config.yaml
vocab_size: 2048
norm_place: "pre"
norm_eps: 1e-06
positions: "learned"
bias: "all"
init_std_o: 0.0
init_std_up: 0.0357
optimizer: "muon_variant"
learning_rate: 0.0145
schedule: "wsd"
Each number is 128 + 24 x the weight over its row's rms, rounded and kept within 0 to 255. Layers, rows and columns count from 0. Numbers have three digits each. The size before them is the row's rms in percent of the matrix's.

# layer 8 attention query, 256x256, rms 0.0778, rows 0-31, columns 0-127
110:121115158161160133118159156105140110142137080139110095131109125145154149149136094123119152122127131135147146136109114108108178126133145105098094131118129118086150126127131126132087153136125145131089118117128125108095115153141083114136135149107102144144084195152100112138175118105148132084140139148125166111144138129140139112175155143157113152129119159138116142116133137157127139146118
106:130121108163098197153126165155122119142100138106124145140103133148122108139145145133107131161164127136125107150152107092193143111082176111139151100122122114138084142111170160147146119125114130142135132106101117144130124083126133071093149147114101114056158129079123142158142113093154130146109112081158119115094164089111127121119123072124131114157110112119123132145109118096091119143185
090:155128133183116124115142130115118134162113121147164111100103137056127134120095126099117143160160116138140099125118096120098142160120132108132147158131129125140118092148111153143135156140136144092150161129151135156143110098122119155127137112113107107134128170145097137088145124163081145121130104104123110135106161142117090060119120144094159127162095129118143118102131137117114142131126
095:095121150120149150140131121138154132092127145151113094108132114116125135113102125084148159124165132166168120118104097129102091159103132142134068115134139126138117112159113132141151096108104141142172108145130099121126162082114176173117158120136139136132121127114135141113133124128143148103150147175098093163134136138135109119128126176152110109141169150139105121144139105076116177137120
100:144145095116151111110111140134149150135143112128123127170142116077114113142113107124141122150121133169125087073122100101113115132110158121114140147135109185152128145171171166086091103126110121140166108147134119124130137096082167123161095135108131116086114126128108130121117145123092104192142126107117139127102128074132152127129137133132095117086115128165160086173135133109148162137144
102:111111134155152125187120134128167165136139128124164149148087161058130123132119095150117134095125126088135117174123162113140146102136063091103130154129168156103148108123117137153086136136113162103154140118104086137093111104118142142149099147134123151124106124160166145176114124126129172091129108119093105129123142144148111138194127121134137132109149197082135140104109110149052165121076
111:097144110107133109155164095136145116136178126134120122119124103125129144154109144116143157150152134128123150117107158150158167148103136119111100131119143099123108123061104156109098145130158141134104150137195159167132115138081146162124126121097152077132144155078094134137138140112117127134131142118117135087091164152156105124124152134126109128089135148133128154140093127154123141104119
104:118121120125129099168135156157123099122131114096140141148111101139179144075153158100121108124123082116109111128151082070141143121119156129137111142143049101162103107137124153110186095116137130147141099120128105195115140157158137147112123120171101109119173114136148125101100116144114112136090116089166126135141083095130169083126120107115134118135166095128177136134132181117129156101133
100:137163095138127105131094115127163158185119159116147128123120138133120127151093130140143101127092098144102128115117106130106165108139177111117143120078109128163145135149124142154152116097156145143115086131140089152087140121144172141151130130181119096104188110089128113160089140140175117122091127101143137143120149120125127116095134093096142129103122131127089101140139113122136139134088
097:132110133122114102137108120106108127124141117112147143118133111132076131124134129110159119157117156148120138167110113110087129166139118127083148086143115110110113124067126125087114138101140158114098149152101117198139111125100149163161105089135210122120111112130154100168129123116170126101137122119151121191137121109119145144088133134141125133169118098081112124134147163100155136110098
100:144115132153119090112143117136092105148142119100128138150143121135167119123121135128136085134084089153138137100108125116115116159106135140127142124128134112128120090132119108208126103075128145140098110111101116153138104100144185136128150100154128170147160107105135118138135130176116112086158126142143174146126140129101125105123126092109125077134092111094106140183123110112126136103145
098:121141092080130111094140129105127132131137130092127133149087145118118065131131135105131122183179110135130112137133171127062139111108127100163124149043143097159176118140113138138164155114126170182159161098122094107116154150141140140127141129159107127115131145159108142131098130135124121136139093123169125130178125145108105157151109111125105114107143130113113071126140104132124100181159
095:168151103144127174153140094113134124197107152122098124199107198181135183122116152105091096146109141115153140131123128101114133105128107108086118102098096105139132114172114172121125088121161140154143100162155090093137138161153144165118095154130149146100146134101125113110098102133075134119131156154147092136141103129128147122132134135144160143113095117120122081146107133147090127144149
098:101128132085138142123125105157077116129172160156151105161098073113157125152142169089164165119144114181098134120152115135082146097172137108108107145122094162089123153112122095101119134166142120126144148126168149108125063137103128123124090106116120111172117133150098129087140129151098146109130110154092144114129124080118151133120135123148123097133122103120128131130173142127134077107146
103:148145117095117108142150131143129155158086095169110136101158118112157163185150119122143179095122112145125139120092126119153114109138137138177099149149145120088120100134085117134131104162136174109116172105163174141125076135149085122142136118137166115109112153077099161125121138154117159128138164095111113118125130093129108172123150125134087110142118109116103181127156074151095092162104
100:147169154125146156084141119113145115104114133083114082095163109126136169138112143099138103139126133106100134124135159109144133150159106093128175112139090119087144148125134145132179151117124110137130105162131105174095108107126116140126111117109148155191118133121140153083156100105172117143159155172142162100151114158174128147100129164183098126124132170121131142110127113096109098144096
098:126085149167165137158111139099090144141150094121146103090134098143130122145135142123109093118110111131101108105126116149103030134112118140123146169160097125081145169125066131148152098125122111132111132163131128124100096112142125097140131137123136157144077133134193138135105148087146143129085142148138133105144119145097143135101120095128106140133099099143121164118108116124149138146128
103:177140088118155075177115139115135143121147137111137139091081147144114102091166140142137117089120110116148069133166139084141130136161116128147155144162104149174137132110122117094147095103137146201105153108140118095148145117108132107148127098091119126155187118123089065192090149107098160145123130112162143135171119116138139124114159125072147095121137122132130115156103151080139159150127
095:110156138124109122105109088111161103135091104119127165142167089142134117127126174129131153161125121147144145123108141130091144148113098159108136107159101104102129138108115098122137202128110120153122138115156186131132064066118158176106113095140153091129102107121121104146099163171125121116135112130119139143123163136126134171129121141129104126141150097105112139136147134116125122138143
100:139111136102121126117106149142169079085101119114150115112177133107155108154112136175144110146133104129113151202123163101130136141158129106132143116100148099139135134125140149133150174113134149100081140053120117184125132121098117134112157138133137167157112103153150142126097130136093141119153111141160151124094158124113130098146124123133182121131082144140133139112096171105111111135114
099:107137173105114168138145135128187115134153085118138089140098114126119142120078150122142133122117128110132137131120148146108114097126108064119116144134112108144116164185144080134099151121124126137149120130134125097137102151124096139149161126149137135135143164142122121155164118127147160110122112114107141095087135127158103106137114159156131126123137110083147160145086084165059071174100
108:113134120162115085104155109160138119122107095106138108120133085132167138162152142143118125100165098109158093098106147102149174109143093156168150166158098124146148126131135177139099082082167109129137162170108105108092099102146155100142138138124115144088174118119116101146094139130122142111104131151127074167123125158176142131129146120110135134167148106129129140170088124105149145112104
101:125143168124189168107116121105130146164114104093168128111127123126100124170127152135114125083132135125173133114126087133118111146148178113139081147125131114121135094094116133125149146110096146107166126178157106103123062150137124174130124126124135175134132151119161104153103122132159121099090132099132124094129175136153174147099123118121136182142107102143145176084164142117135161138070
102:127133136148134160082173152124090168147125111108099106164166122120115162112137122122106163103131153107138167130135115104112112132166124125167117154161162116149096157134096165177155128144129166108134139100119140125157102137103147082095115123122143162117104144124166142123169155101141125098130155114103119098117122142140119148100152132094118143083111110122089157082148167118122076114120
097:149112121128127142111170144087113148138157146108137103147153154109129123103106112148074160132128134087120128087086084142109119128112151120100122193143135135125103131067083172130158131150130111091110103138178182119120112130111140153140094134104153120171126164131083125129148125148159172148131108178127142121145127103122149149131115154143156133143100105125095144097161123111048142154162
097:163129122138159149184153155165153131123106106121153146102158130132144121129137159110118082150159141132177115176117107128098140110163135127105151130099157102117128076108141147168156127144117117165110126152109157125138075104130091169103164141115157175161067108150092124113117063136096098109123108138139094099141071088138130167094126135103152126073103136153132120140137154101122118122123
105:112156150090127150114155138134117166163149132160089098133104115127099140128119132106106108098128129149126137140092126114115144146119178103088126149156142142148180099148128125140111141148133146145107143123135115164116124131078130149115125145128137124146077075138116106076107179112121180120107098133128123109118115168123164137173096137123107170136159091127103155063182134151141119180093
094:100164146149104132162128157157133137119112140147113068132136134132148146129120125110104118128129120134135139160165138112073133072114170143113088114175088147133123092128052139149140127113180134115166120120079119099091134122138163094112099136157141122115153115162125122114178124103159124103142113108122142121149171121158112130125123149110128102125074127162145158141113141146173085157134
096:151105130124107120114156111109140151100144131095145125143136100091144122099178128132141129089103113101128035120139083102160127130143153124121123131133115098156163118098132106138102080107108125105150122172132174118130158131123112163132131150109131111103107108124138129158141159082106084130133122123069159168134142115131115116147129091122162119123175147143120120090165115119150113151135
100:087138163144129183115127117105170133157121110140117112084094194148125113163115149122091151130116097122110128140118118128114099110138079095144121107184143142155122138083114098092136146191129152098127159134128173123127119161093100143114117160145135166145086158155127114103156138123123110112176120145156131093132162133131131115135106147145119114145169142163098157131125119099126143109119
095:139099150132111115118129101134107129126125146174158138098112140122129106082116148134097151101153117115129090112118115105161124142116124157107121091145106137096133120129123058096139135103142087160161152083152126109130129123145135083159165098124184146156129146145145113168068119158093105153136126129106105118133108118164137141099096113120116191136106159120123069082116136148116138093112
121:138179150124159103115169134150178109137153110091144118118099124155146126117091097117131174159088153117111145130106106160140091101153150121111114119147133135101109132133152140159096135147083161118146146127141148082154129155141091140131155119157111129139082137141096126127167173101093112137141149133120152077101149149157148141145138125168119153132073104124118106127176119104122149156127
# layer 8 attention key, 256x256, rms 0.0771, rows 0-31, columns 0-127
103:135164158164135070123104084089141125098154108127137116092143116142121108154096140095111078128132130133083140118063103111103164139127092151160161101137136124145158147124101130121175148167132135130155155112146133101119111108107158085108110113100129122135075125088120090122139120122123139110107100146153157124163162151168108122171123200149102146089152132205127160087117122138123157128103
106:123117144099178118104164112112147111122115152142118093150083097140109074118134163120110143144162135149125132135149140134143158141137155134123132110150137095141100161094114126101138137108124116128125155153121125128161127150107125126114139120166102098132145183112103109144176117126143175123093114118110125130081144117131094078126157090127103102165118155114098109109127116149143177157135
092:116116095150162145097117155094151132143127095088147069084134123096116124107124151140136106144129077145145080131139143150154127129109120107143119163076122095170119120126085159160168101071070105094089192134113145138086092104136149141120123114101109140104170105092139146091099133115152130098167134164155127124131139110167117158121134130099107134142147134106136150136123124140145128094139
096:145096137154121148070142110149092144136154175144124107136156093135111077104100122141119140087127166100111094107124098113125148083110078142093143130137119127150140139165138123113126132112111100125131125116128126163172121084124149104111092103110116159139160179143154134091110118127178112154167138177145110125067120108143161157123152149076119152146106113197147117136141124084105145087145
096:149127109113104154120111137120150108141151113095104125150110089127219095135144116147104112127104132172170118105135088127139156120115112140117131121126132149153119153115110146110085102122080103146166129150120140124133109132127118139115169149131081163124107130085140141092156103116092146122098112154118139137128146111098135125100092118117139141085122090109147108125119116086159136158147
102:119152145123120113114179149120152103124158132121123151156121088129144136162183129132166132141104143130098081127104067123114146117131092092114119173104134119112160124179122114152162121111214127141137151115153083068109096106115131171095120100111114167163107132136139151156118158119129152101137138154139086127118114162161128150101134154143114127106104194120134146145147167144136105113142
110:094132131079119189145146098122163115114131112129112098117118092086129154099115132120116133087099115139105110083082153115127152141101121114132182138087112100161158120117115168143118126161110134171093085112126152159133157156142142094121146148161150116143153079112174080083109139172099123118090151131131123093109160133164163098133158131144097133114134116155131121167127124164133106150116
099:169145082174158125200102091132151142137126114151108134150118097129120126135125115180112100108151132141111165102159127104129123073114181082122082103129114100085139107115143141114185127123122124109123127139138111111115141133154129117087135119101081137135098143123178115126130145131124139095137149153142113103137149125113169155108158075132141140139112128156125163161101178139145116132152
102:166121107100109130088128121119102112141104154135158153164121132114155133106211149125111127148122104129094110107152092161103129100110110115118132109118124135142100135156125094081108117108116129115134122128148051166091115140125123158099086172120163145096133089151162126155176124120167126138098137136153144092128153135098129099123138093139129155145127107109180164121125113155148064113131
094:158134130144115136130045125120125063142120110142115142117146134109129134120115092113145143146139128194145137134121153118124148132122114124132110163121177171127144154122153122122125144128115133167113110138148132106147158128099156092113157100118093112123073134114092104130188109071117120130121167114110111145078148126104144135113117085104128132118132156148145125192134103110138111085158
101:125115117121154119130114137143100156076137131117146164155106116101167122108128096120152137161151139119120107093166104130142153153133154119072180101134145128137121140146119149101148157104162126071142139146078186098124102142156119124137113116101149106125081105127137136135165143126125128122151131104146119117099088136135177153139094099096125149125118096105135149119160143131157138101136
100:093107104117130107130158123121150125121117152142136121168138171156135128125115112158131095135160152105119134131152131107085127117101081118167093139103101141149144111120164121113074153165143148158105132092149143078138097166134140095137135101146096171130107095124179162132108144147147143131102128117123119110129085114110138096138087143141143107155081092156187142118135133124127112122142
097:127121130099144170144126155102151112123152114116137127149116142113135095116127135153141173107113115117118174154106096147086127102112160132105074128129161155068135105123144164156145078152163103123137109165116149171154128109150097112143166100160120120094096110169110110142106162134156169131126114154157137079167162101134101109134132166121138126104090095133158143155156114145116133141120
097:107152111104096099145143186148159135117141149112177137127122135159148148134080102133115097120173115140130089106104123125129109116143161139141129114138169105172122111089109105118110130133151097157126174171161125110124142090129136114155136146165132091135114108136102117123111147092116108126118149091093129125137126113109140146119139132139100142157139102128134147167120067095107135135156
100:108139093113100128161138125170131103127120145137080105114133154099150128114108161147133167131112117143117141126129157105171134142148140154166135102142084123147075108154118151128141197134123137093119148162140071143155090143096167139143153155142173126129150122122111126153151142123145142147107146104120104134120102119182090149170118161165109147112154138133109157159133125119165133073122
100:146139130111157155138093157094138116125159147123122116119147146139093127102118092089135092144114143123144125127175148107116135147127150123116147114139125130098129145122127153142188113098174131111151093107162147166144150126094134111108137174102149118122119087142083115135123129074116096133142121155176177114135144117136092089103155132134110143131151115125136134129109123141158125095119
102:095105073149165071137116124135125082120125093118135149092127101170144133126075134137157124128143176110149130148138077096130165138153124129093136120126118158095130184140101152108123094108117134108119058141110108137142101108102136134131107116103133133159124102171108120117120116134163141111119151122142146152138168135125118120168108146152115144133183140121127126124072122106169100113113
099:114094125172144115102178119141129124111139138154139110175094130132138123114197140135143143149109128176144099137119103139127120084100095187107115108128120191074137161115121090152100101085112146083110111145133106137112119098098123104125123110065111125142094105113116136126083144150100156130122144122087124079141128120104161144161161088154165127152118121126095137137085157146175135176143
093:141174105087096098191111146099146149121124124082108170135159106111112131113098142134147135142121104089119115101138106156137079131123176136107119170129120160147150153117122129125128084103089130126141123129130102122135148103173172126136127120133094102098139103191164105111120117099140150177101154117150154152142116128129089128072135134144127102130115101104121088127149107106133180121105
101:142131103119105150162104158107111136129140116121147087104153156125110172138153131124156161146145166146136133125132162119120101161124070120094150160097187152170121120122102121111121108106186135131147169138170150135140101125108120127121093130094125093118109138122150108123154128083113139094141140112147166099145098168154110116119159112113121105101093116121107086176124160123116092120126
093:126148124111126153129127138145138158171129122131126128140136118124082159143140169127124138130120138128112153109078097128151113164099126145130112137123115100137126127110109078142158171139149141148162116144119160128111126123112156099153070153095134112181117108098118162123090138133167086115111141135129093113100146158111081125134101155096140101143135127089147120124108104153147129105110
103:133120133090148123119079139178160115116122127146130141138122125159161116127113086145134118161126094125142081105182113128167094095140155168157134137143086121114102193198131143143125125105158085141143097111095110112108148146129109096125161122142133066169104158120121094129101132168081145108089137128125125141144144125126091149085129138113146093157088179136138127140133137156131103123143
103:094101147157120123115097138131127108164114104146153109122114131138078160160118096113158160145104137087106155121085127134120131147130089116131119119140132133086118172117147100096135146133141163116151090156143159135117090126167090160103110185113120131132123160113134129080145117142123115155143153138145186139108106110169100161104108143151112180129132146131176125130140100145086143088118
103:132137153169103137148143131124138134096129118139101162139129127110101129102117098141138114135119156154087143171099134143127129147139135065147151113145159101139152135112061129114085170111133113135158126113139137106117151108129138164092113096139102135098145150122113161137160169102095133133173122082102123138072123177129105178143119157152148109096135126118127147125116072127102134112071
093:118137115175130117117122128130168101087125092167122106094100156133193141147091103167122090118105158143136095127115138134139107132117127144115106076139094107178079112143169122125129117152117091154128119135140168128111135103116120143137164099092117148129134124140118105109120132140133102124167122120165127099149106120143162122122117160125124127135091145075099134156079105117150158118104
095:167102148074128122102114154080146141165142128104082131125090132132127193118133151128145104105179147093179125158150173137131098140140114107108131121089140126149156125112134107117158161112107129134117112131152144113140142164079102162109140118089104131164104118157128093100091127161125133105153131116122134117151105119150121093123169179138162114141162135132133127094114140104086151111121
102:116171137125104081183165131146140125130128124125085137093161113143135160122124147139133136155126152119123149093081136138072119144175127115155143164103150127112121154129141125123094124128125092136112110142134171191083100087132124139119129114127126086132093104092127171156129121118138117117126128154145091095141133141162105084143107140150151134128114099145105136153103146136083130092165
096:140147092141145089138144131128071132164154124135158160109093120132092128161146127143151112153140090139101123151113154070080148166104162141099152114136137085163108147140099154114145105123168138132176137098111128103119123133125147187076115095162122140113176136153077129133154146110116160141107101142148113108100140090092152133136124130100116113113106104153165133150073133112149101108122
099:101136143141114133132132115130091156157120107131126166119106108121132123093121170131149125181164127102125121127107113134127139142132137083138109116136109134106151159112145101134108116110145133153128129107141133107124110122112129138090152121114175117163145144101134130147138172143100104111090159120099154142118099136135118127153146121113153130118104100190166108176145120146121121137121
101:149165116141158170140171094130165121100179149124166124090113116133120120122078183098159085138121134122125129126123136106113138148131104146130129136092116100108146118124128101060144117122102101128104123126164133137099113093095143140125182092094165161137105100122123128094151100131153142157120129117110194171162098143106156121119107172133136108130155120135157114141141147137140138114123
096:164114123097087127114123127141114092120152136135153163124132135138130183133133091122147094093154123133128082119131102095165124103158117137117081155113127120083140133166115093129147126123129137130147139161118131180131127147151126132127118136079129137109133136154132141147109109082125158141095175133078098151122110090151115108139168123069162106089133181107076111134136125141121106151117
111:135127145148119108090093099096118122096169167084104124101106129147166121089117093168123106095105142112132145123063139128119140184126142143129159112152137108078107139129114108092127135093117145158126158167146160139095134121130130122127116118121149109156100094131183132099124153117091063156127164148119152111105134151177089142168086183116126134153159133109171104125119124115123196092119
# layer 8 attention value, 256x256, rms 0.0738, rows 0-22, columns 0-127
091:111127112111100135072113106126064158146103122147131136112096124123109088135130122165133134124091095128133126086132118135124123145101135146108110149077086155146107139191138127218132157103094072124110097105131072117124139134116130118114103117126126151135148097109119124102103116167102130175184119149162125103116141150114131114149136167119119145130124136144121177120128126135083119127121
092:107105139145135101131187152163114131106129182147172128132120125110151120101135153135134084198114116115119142103142107143109044126127137160080137105129120148095090145111162132136135154107145114120107105132164153103132111093115101122140138139162144125155135119155100160099121114116133124098070136118149156127118164154134144157122123140145148144119148111120104151118126104127126136120094
089:145103111101137116117110107128149087156115133136158148123146111090093101145137150176150091141126115134168128158118143137136076094115097089149121118157127129098144095147103144120106132083145136163095180123137153168103154142120133109115143111174155113163148116135123077139115142118138122183144168066114122103101150100162121093130104105132154103181107126127077158135194126180119097124125
107:115104138150113109120132161159095141090167139102122117146146125175138158094139084122137094101129130140090138155120135115141140070121141127083124080135155145158145149152108141133087153186098149124142150088081143117142065067123071139113120142150136148132081133161129110127138118127117180106127132170072149116148145184097170138146121154123125110096129109171165159176129112077108122140180
099:145129107155115094134140124142132142090117108123137132163144137097139141131117110144138133129140129146115153129150117110135149119145113102121111149130118134121166110111170105117143114158096175109149130167134111121141165161133110145107099105120127110108157110128190131104121072109105122151121141135101139156135173152137107139140174109135164088174125170145103138111156106111086123112139
093:090133096151137122117127086136115079149105094144187090138122122173149094117116106118118133105149136174097124177141112094167117139160102137148107084126126157096114105128133084121104153106152151129144178129130105130141116165131117177117134149151122097096141082141105157136111096175100162124135134130147082136182140101139139161096131118122125129145156112115083114133155146131156133149133
098:109104091125130135094100154148122101134158124137112096132133122152169138134127164107108139111113113109156125141101158142131121149143121110146127151132146134116107145164102135145132089096118140140107129164149135128170188128106096166099155163166140115097132168173134145124131171100133143128101116147112130144104088127137146111100062142115117088132092131166114094160119114151140120138111
093:118113115113126143098111116135127095098108130125114145121182157167131108127120120154157118178114119135141142122105150140144158098110167099138093126130120109159158167110121109101157094166141126078104114125110157076143123110133179162108099087138121126137133078184127160132113144106131160130118118091142118148108123152127084107179141086179098103133142122152126130138111118073163137111128
096:100153161112101086097135140111114153097157147164147142139089139151118107072121135116167088145136128122141155111121095115124135128176073187113154171101145103136119127097123108134130142130156120132152136126150106146116089083132125136103154127125139131127113170081149133134114204153099131125125132136108154091137133158125121129147101096122124156141165181170086128163125134098117128153127
097:123164166108128113093131111152132162151133115110122122108121118096102116137129172117073133166104141117154163119130114133129092120062160106120160083136081108180121147125129129144138125105094133185082151133158083085092136132134132120107137103121128132157161132144141112196124111133110139167102160178076101091107113125121168173120094124093135117132153119131114152141160099131121143112121
103:103142094148116097106153085145155148114113141162132143082172126119135157199141153097196120168143109118116102145129134138084177125120097136142125115158145162115104146132097110136138104133134112132140109140111084143121155150168144161133108137155103124121138143113106119128087117134158163152081118118159120121156115075106142162101149149126096152121146180133147151124111139159176132139136
087:161143117104125146128166119093118101134145148155105094150144111138123143150132143114083128146100109184133108143124082121130146143122114113105139163147136077139159105098100123093128107100111117154097154113112141112163115108141126120140145122172137136117152128113082124143115131135116148108148132112102138177137145123120133148143126154109088080126102125148130138144115139107187106153122
103:120130097123123127157132147102169137149133111148141094125150123155117138112130083120091145168126150108130087146109115180135133099139135140110166136135159146146105143129149131149128178125132176103135141108161115110168108126133150159150168128118164107088127126118147114108123106133110121136141130130139123111129161110129135110111125114131111192128108118101125121114137111080135118141078
103:162156092092097145134073113115133111109179103101108149113147099152174103107063083121155126131125099121141147122121062080149100116084149123124142116170106161128117158104136117122145091132141129130107119116153131166133105127098115137106120156181154113134090158109145126137119126167117136115098124139158112123108126112117124161149142124124094146100171127143132080152150114143106122168142
094:151107113109109085132133125129112171111153160094085191105108101137155137114142125142188132083133111132088094132138131142102163126138162138099094141133128110185107129132123139149153138119126129131103120143147127107112136106106095156125137135106089129156115155141146145128109154134173122112112084175113131137127133105116150142114143118174094124127121078106124137127142148140151181094166
099:088174120117126139140157115141142154144116177147121125127137114146139095141107135107124106132183124144122134147128117117168166130141141110104131137091153128181168129109123123122114101126124116144114163158136134114102128151158139172111150135173120121129150121095131085144133168073131098159107178179146122134126131157128143166115103107131117163131152113131212086147147166112148125103098
102:130101154111130109093134100128138132143126106122087159124128147156101126146110080097112128123115136100154135190112152157136101117102101106116117123126108129070154070124122117098134143118118179119142107161155097160147143081158088115104145078107165111082145169112110149115130187145133116142141124112131129093124140123112094100125148134102094125155094145154123134124119136185089143107104
098:061084148132143107093130148152102091127147168099127107123148132134159132138131102129151126121123161100134137134174096107126174139113112171131118143143123116073158118135150097144174126157144071141150142133132117152140131146125122122139082155111171107105090165148173119107094134139120132130151130149106140100143106110147078146152152134121080110146120155160120123135154155196177144133131
096:090135162155095093116097158115134179150145153108085109144067112159142131160120111108128154150162126148093153096146131130167143126126125126158123159113097148132165114124093195115115099120144133089113078131119139127147091090124107125132134154115116104152127144115169161167133151136137163134108108111140141069110155128144160145114154150139084087112106107117116085160133129151086117131109
099:102133125132115128143122124164104145162127135140144139169097127125118107106103097139148189158155105101131133169127149156142154102092146151124117144123148128119135132118163091134122166114101136129214129108111122110128147123142155119089133127119094081122146035115107084123121144106122113114080143100088148180098169143140103099110125100126123124133152143130105139115121154160158152129127
098:137139132089112146135163109121101128138112142076138121095094102121132143099124081155098127094174115101169155160152127168116127148117148158136108123109085110135164098133161142138141093129175156133131120119159156170115136148144091101089175151117149169109125109092132138110150150125102107098105114096142075131134167137142109122120139134137126134085128142097122127124147105157134113118090
095:079125129143159141104155124175132144160169136073116100156139113128103119148126110133112102098167150127151135145100118116149150163151145103132146128154139141138116130116152148086146109158139103085111139156137142120099129116108143111137093121103131188145129123093133132124135156093091127190101112090104116117104095112139143134153091119125140057101105115112186154157097123140123145128117
098:118170085128110121097151145155162135114154146123081127107137136139135106111112112103116132110120100150115084134102122121140159128169125118113128101116124103131134061102129148148131129090167153076124090112087124147148122120125101153133160133117166130088139116138152138126139141162076126099091111132161141104099089132126140119112149118109107157107130126166096129162153139115140139135187
# layer 8 attention output (transposed), 256x256, rms 0.123, rows 0-21, columns 0-127
091:139100144168096103139141137168160132156145120159092140102125147093107159126125147123054123187163109116133105135143112117136139107085116119154121161104149104128114119107121099122116154128132104097132144132104129140183125141114171114135166135115109129094120124088152097116121121155122154136102133122126135136153109140127126091105160116130171154121100204133140139114152097121136134158140
091:104149148116154142158134110094157111151099141126157151154140130103111141161091134136136071175094120114134149124167094137102130131100126136125158140090144116179118135158144137094147105141125142073113133158105143125142128177129203168133129158162128150119142115143134151106142087133156143125162079095145096127144120140126148066095130107142114175156147104134095117076133137133121117099105
088:121090143122123153199098134149138116118124130143111093104098137160088185163122139124108119150158097157157128143139149136143167113120129145147143105118146123158093085161135142130105148118138071141111129103181121149120152135163143137121107144071105102126142112115138127134135141141161112110091147059119142116133152187129140151133135125097152104162113128131158129136124115159123132152105
107:131058133127101156138171104142160137113150166124086123148156126115165118163136141112168148118115122162096159098127092134110123132106136166132094115147104137107122113145115079123132099134107132103131093141111152119102121120080129126146149148136113111133119133145133152085133091065130151166149166093144123094150107107146130105109128133151112107105136076154140122134110175130147079116122
097:134113138086109130155115113135109110159146137134133159113112124143105106118107143170138135123180132151155122126067134134133112154117156156141133155172090112112148151111078107161170132107156129142107085135112117130114155120128113102161126145078118147136132184179105135121090146116161136107101137125139087143127134087164165103060120163115148108114141108157103147133101086153132105122152
094:121140146068077165106123138128114124089119185090132164094183152114185160125127128115124105123110128127147159090129183132124159114119066133090099153121116137123108178140118139168159142127102124147134150130124127108131124113102155107150105154081102134098101153131126139131122161121134114128156108091116127153131146125097068143111168174086134112101128156140121128123128121125130089113132
097:164157108134109169156107113075132143121098125118164112149115145127145137153181146150120130105119135175164138119165116112151153119131131138097124086153117117126158110078148144170095113136116113161120134121126129164131140154119098106110115129128097122123107102115067123124154125122148128168136109132104163120144136104136147135173151101087118169176144105110160144110114104156167171117138
092:157128135147161155112191152129118106129114136118156123090145147139121178139117126145146114107145110138149120135089137150107135090131123172119140161102163118122113140120158105118112144154132143093091121106123101149115092125122112108103153170136140155120140098092111114148114157142093146060114122112128132111130137151138123151107120132137146104125142103150114143112120114163131115125106
099:129122129160109123124172088158163115147111120107108126161147150140150137096148112113114124183117160128121097095110105117089125113122137121089182142115153112105160126111082104164155151123107126107143099083085147129114148158141144186129102144137122145122120112112146121089121125123138151128134132124128131108109150148156125091135138145104107143133140109133129121130115138128129143118122
097:141126151083117116148076170144148132150142148155134091126111156122100128134101125098079138121106106109124156092143123139137152185120144127109135100131111110095080090136142114123123157112117113113124127133113118134146101142141151161102147129139119146107093098083114149107124082144129108151101104116142121116090135130157124145150131180161094136123092114136167140098167102155125123129129
100:128138133140137122105143117054133152148136098120107140134153163135114140167092131125109142160069153140155118094095152173121093111117126134116121138154116128129173116148118100104065125160154106078099159108118145135127128152089116117109110106102153153134100158113134069157114175109122119125119141156085141133165144159153137186105129157152156156124103137124139122169119156131112160124103
086:148124124110118147146085170142129191118145143172098138113153112103157130071132182135150139070073140127127100182155147110109153131143125116140158100132123135152146140152104164131120112127132147141151097105160114102148140152135102092100135163158170113165109096196118133118117178103100142125117159129111106144155145148135151113121161135102115141113107152132139095112169127117147151114139
102:080091187124099088125135127120170108091100127134161130109136143119095163114122132114146107074130106130122105136126138122136104142112127150136095112140161138099180101111127109098102122157099095158131171100110118132135195117157118144139136109153106135178137137130135153157121155134147110093135109141120112141123128115143111140153145154097162099135179118101132123143112160139132151141158
103:100117133189131126114172104103138115116120132135123126148120156145172137083123157141046148121109117130119144126098107129158145143123154111098091123113167143137099104126120158101082099122106153095102137149154122133115110194108165135140124127125138115141146132119113141109118130118134147140102123152156140102143102110120139131128167088151101159118141087133111121135114134121135154105116
095:114117105099146175109155097160130099143142121134148095143129116128173138144122110173097122107081077122148126094061121157124102148094138170122130156099102121145129109153091078130151138128153113098120124134141159128110110157116169087080147135146149136139115105101101091124128115119104147155108086121118113113141135166098150100124107129122143137158147179133146165193157121102142131132137
100:094096184101135112111135171124106120084115156104088111125125137118108162117111097150157140104102123123151142135096132139084099128130111151083127132128116152104168084121163145149135170142101141137133139092088118134107139129128129139173124123125144117129062143112082096103151133135101136094124136163127162097135109119149164125154112121150107148123134136164091124144161133131134114141095
102:173147121129113161151129131146166132125106098116123131150105166124117124110119106110120136130119135112104110119127082108137191118150161157107114126109131117147082145143128125129101136097101136135053125127149126100119186126112157157128114131155119106156138099097105099148131151124103152109119150098122119128138118126142139149106110124126118156118132122126105116144091077104105189120102
099:152125139178148174095109094106130121114114101140083131123100106165120090111120149130108160165082104119126126104098150139103106126131159120117176085149122130163177145111128089107112120119106160113092087178087135099124142089101093122153151133148118127125081165147127080166135139125120119087133098127097151145136148137093140106116096116128130114102157116136138125119101135074130190136111
094:134148113130150126147118152110161076142107112138112077140141121133127123130141134117136092132109141153128142120106084080158187117152117138097131154087113096154111139116119135134155133132158160115115127102150082159094086172129161137104115127159114131149161128152123112088165125105123150141118119114133144115120146137118138108133118137123139168125154120139194109086119154094139156153095
103:103109134122083109061140144143107114124159086145146108098153060115138150187126142127153113150147093162156114118132109124127158158099153136180127118131130095125101143092119101126134101097114151098087140119147146119113115124143141123145104127099144090135148159121123101161130142125131140140137132111138106150128141145150129159149130143136136130125126132140079142104116122137168123158133
099:166149125142091146126107100163140119116137093144128151157125135153084130122111128131147095131118102139087152111172127094116154117142139120149102170123133129128109161125094113157138093106153121133111120144119187147119103079138177146137105085104131120150198089125088138176148154179096151118163125137145149148127081135106148120112145143093143082162117123129102118110143100130143136128143
100:139156138124137137133109139099103129151134112154103149141119153102119145139126140123139104157138137151126155126125112170119151095156147165116148121138128134155129113121192164127140087095106163117107122082100111160104145110105145113140170155110129084137143133121103129089115116154122151143167197178120106127103143129082134125133100169146133155159093100098137121147123105077105105101143